config = dict(
    num_hidden_layers=13,
    hidden_size=96,
    num_attention_heads=3,
    num_key_value_heads=3,
    head_dim=32,
    intermediate_size=256,
    vocab_size=4096,
    hidden_act='swiglu',
    norm='layernorm',
    norm_place='pre',
    norm_eps=1e-05,
    positions='rope',
    rope_theta=10000.0,
    rope_fraction=1.0,
    qk_norm=False,
    attn_scale=0.177,
    bias='none',
    tie_word_embeddings=False,
    parallel_block=False,
    init='orth',
    init_std_qkv=0.0654,
    init_std_o=0.0128,
    init_std_up=0.0654,
    init_std_down=0.00785,
    optimizer='soap_variant',
    learning_rate=0.00756,
    lr_mult_o=1.18,
    beta1=0.95,
    beta2=0.99,
    lr_head=0.00823,
    max_grad_norm=1.0,
    warmup_steps=200,
    schedule='wsd',
    decay_fraction=0.773,
    decay_shape='linear',
    final_lr_fraction=0.0,
    batch_tokens=32768,
    max_seq_len=1024,
    doc_mask=True,
    train_tokens=143100000,
    max_steps=4368,
    dataset='wikipedia_en',
)
Each number is 500 + 40 x the weight over its row's rms, rounded and kept within 0 to 999. Layers, rows and columns count from 0. Numbers have three digits each. The size before them is the row's rms in percent of the matrix's.

# up: layer 3 MLP up, 256x96, rms 0.266, rows 163-180, columns 48-95
# down: layer 3 MLP down (transposed), 256x96, rms 0.251, rows 163-179, columns 48-95
# gate: layer 3 MLP gate, 256x96, rms 0.264, rows 164-180, columns 48-95
up163 100:534476474478544490530446536468479573535524488487500487491535461554457530464445487554545551507486608419456476515526544478474468528544488442479486
down163 101:464509433544533584497485503574529484492509563524477524478465450536470566420446470490493497525521534504497473448460488500474562556518428546491480
gate164 107:453530480549514447434472474450481445543454480509530501464448502456491536472533545586507483497538486494407497520578518531433536570571506488538509
up164 097:457519491550538459428522464557474456518535512542517484483486528465482523448492541483505545488470514502550543472524464513561464524536536555520504
down164 099:478554575491511521458468543470528463495456457374512459471489530505529472480515535533428462467570488456452491548574486515533496459532543499475500
gate165 110:555490447514383493489503513554422535427496537537476470436452446484451490503504517549589484515521475571509534476502468488544578484510498572475462
up165 110:564560480475499496543514443491543519520491516498520492527462531451538531593527513490499573548463441496517570596502512450405509550550432505557459
down165 099:547547541504551485511583515473562503470510452484428510487469476353510522540477462514447500509498538484531581495484470440563465453509503485526522
gate166 081:499475459499505480474449477543499443516494500483472441507575538450401529530492485441496515456463548441526488530499514440560497404496537564510487
up166 095:491447547431487548530529499484529585491459477538490550508483490528530432444449496534551491474423517535494576565505476522474451489492410482501546
down166 100:485468521457488493489495533458556573542496592535515474465494539526474514498486519460518516450574487538498445537477556529620489521552497518501523
gate167 113:523478551370468475534456519486578518528562493484444540480508507513532566467493518451492555503518442518488520472537452465420484525455460420502497
up167 116:475492471429481448580512565422519493518519453482542531521519482452512554483504467469495474421521477525522494559472513517497497380530394542570466
down167 111:526523605459523491521575462525546443488447473444480500409429569462568466513459464473476501445461469491442526514532485449482541473514464522531541
gate168 084:483470485502553546486530565463415500479504520440493394488548525489555506498511500474508510509576532388504468489543497565500474476516491585450555
up168 087:452417517516546531463488542472499519465463427482517500497500530465472461480486518479475546532502476514504516538476433493504423494521496569453534
down168 089:501514487500512515447497434507478591478477477554494515508524445489653442513478444463512493494486476539528476584446506437525517443511486559457547
gate169 095:518510449477571407515498479512456562522572484492511448526548523511465483507515469518491479501520540513451423485509530534443513551558512503470551
up169 097:530507474551489546572510497511482414485516479538507473449517555500601486501464470485501486542431528538471517558540578501435464448527564462423501
down169 087:443547488519513435490452463544495549477465514429513438536498411513501538487452395485572509574486517458466532490479464503465494455493492466551428
gate170 094:486475515514465441513555492487565424467507553517478457504390483581491526500533480480488512493475571428489465487523487470507514556434505459527481
up170 093:491508416475479494512446463490465633407460491471480455480443498526528511452544482579531525547541502536574540470491534478507481459494465460496517
down170 101:516492471539437481462550488500557470534493492545528558533477499581553495458536397467502519466553547539448517525534497437489476507516448510497478
gate171 101:538532409460572546547528505425505513522496540480506500531465474473483583450518619525521460475556520497433447469441466579495507497533468531563499
up171 099:519530531488439439546490464531520539469457489503494481490468519551580473450582482462504471512496485502444485505514518512479470535526522446466519
down171 099:535509431446532510560526466444499506485604530463514407436478584534470572496494564485502504500525491535465495569535472460458513489519538480557483
gate172 069:493442479503537521528457452482420545475487507498613457513531526494463529422511468496440488461502439482456460548565471470540485508542444524462384
up172 103:434528469445436512482443497476458459514447529553500527490502476465466477561452484514467494518524543538525503460442465490516538503487485560504471
down172 135:518556496544449582414500462413440592438518520497539541537493471496520479512441432609481498445507455510456516527477522510494530500457513534446506
gate173 096:448434439459525462459505517517480464486536470515581505597545499510450509523497469476523513501494487485505389573517557490527436525427491475517543
up173 096:569517575607496528484449445480476485469517469525525551434542502518468448541533551503457486435530475459477613455525478466497487472536452496480506
down173 099:424497431486500511500525532545507457515417495465500475479449446375449555461472474467538510510533490526532535388510522522546480502462493420513422
gate174 109:490450475500467464460444509391517534454528514531504493549483490529475473411556533473494553498484496477451524469534502491496525589425502515534553
up174 107:501504501507512520518484557520419509433493522499563454441524483426475560443513451520505517482513490509519484478510502502572527491467445526493474
down174 117:571476503553513424533390545437525474463459486479506513511539507536459500470524501478527484525504591470525481453499434476524517510497495569487477
gate175 100:485499467580449514600431498512490458460513511516334564512595495505488516447517538481529497472481501514492485448459455542525517511535440520485466
up175 094:563494524423493491444568531499505553510561503485565494517444506594485456520540541540393490542525393502491545517422482501513522538488527498441465
down175 097:605476374481517498525496511565536551477572513517474472450460553477430519514538482501526513520467455523519432451471582449504474490523502432482507
gate176 099:514492520448519466473473483467423552442442539525459463499458543497485456549523487577473552518483590444436511551513529552496494501537449527455508
up176 097:562499579486490522545410495528485603555502561506420516475485481508432468496492494599484494447475446518490555528551493564546487558451485514484520
down176 106:524514530518540490501473444513519636530475571568545517465515471480518423506518538524484518487468499460567484446491506551564478465480510532533535
gate177 073:460433482541542502457543493517617491586520423501503465519519525518495561477523527538495531502513485486513535502495547519527456551549501547484558
up177 083:508479526462555490576494593504414449531490495550546488538489477510597497446532474497437485491507491474461499540529453504513475500528458393508409
down177 088:521505468515484438491488502568516421520530486435458489547529462477369565492547531459472548498490518483490518473536502485507448471543465442529498
gate178 086:524481563475474484471519468474520498577464492522513519525540456433456536535486524419496474543479498535562477505575473508520604481507488418525483
up178 084:455440447476512595550535495492496475593542484477571512456534429466525488456558498539503495494497561497505461529482510448496488475480499550498411
down178 092:447538524624499442514517483521456495409442531537438487474531506480507556474489495495542528497519500480504612454516483503435419498494457557482447
gate179 104:485508476486575503500488500486447512473481444533510507480494399519533524479542480476494448493492535479413572506432511566517463579489493404550566
up179 108:486480477466483533553506419541457485482545483540450560543527417495476581412550489495501405500463507478478509497427517520475471538486552413512521
down179 111:459462528489417502393493511457493384448483477498474568511436564492516520527514479489505493477527557452501517526522418482501498526487509481513489
gate180 110:502456458500520457527449475501494498480439506555508488475558532516461488504551526555456470491539558470476470512525522452496577493539482503454488
up180 113:554532525522470535479495578526390511457512523474478498521509490488548530449460509444516490465445491524593511554470499517450441479428522507465495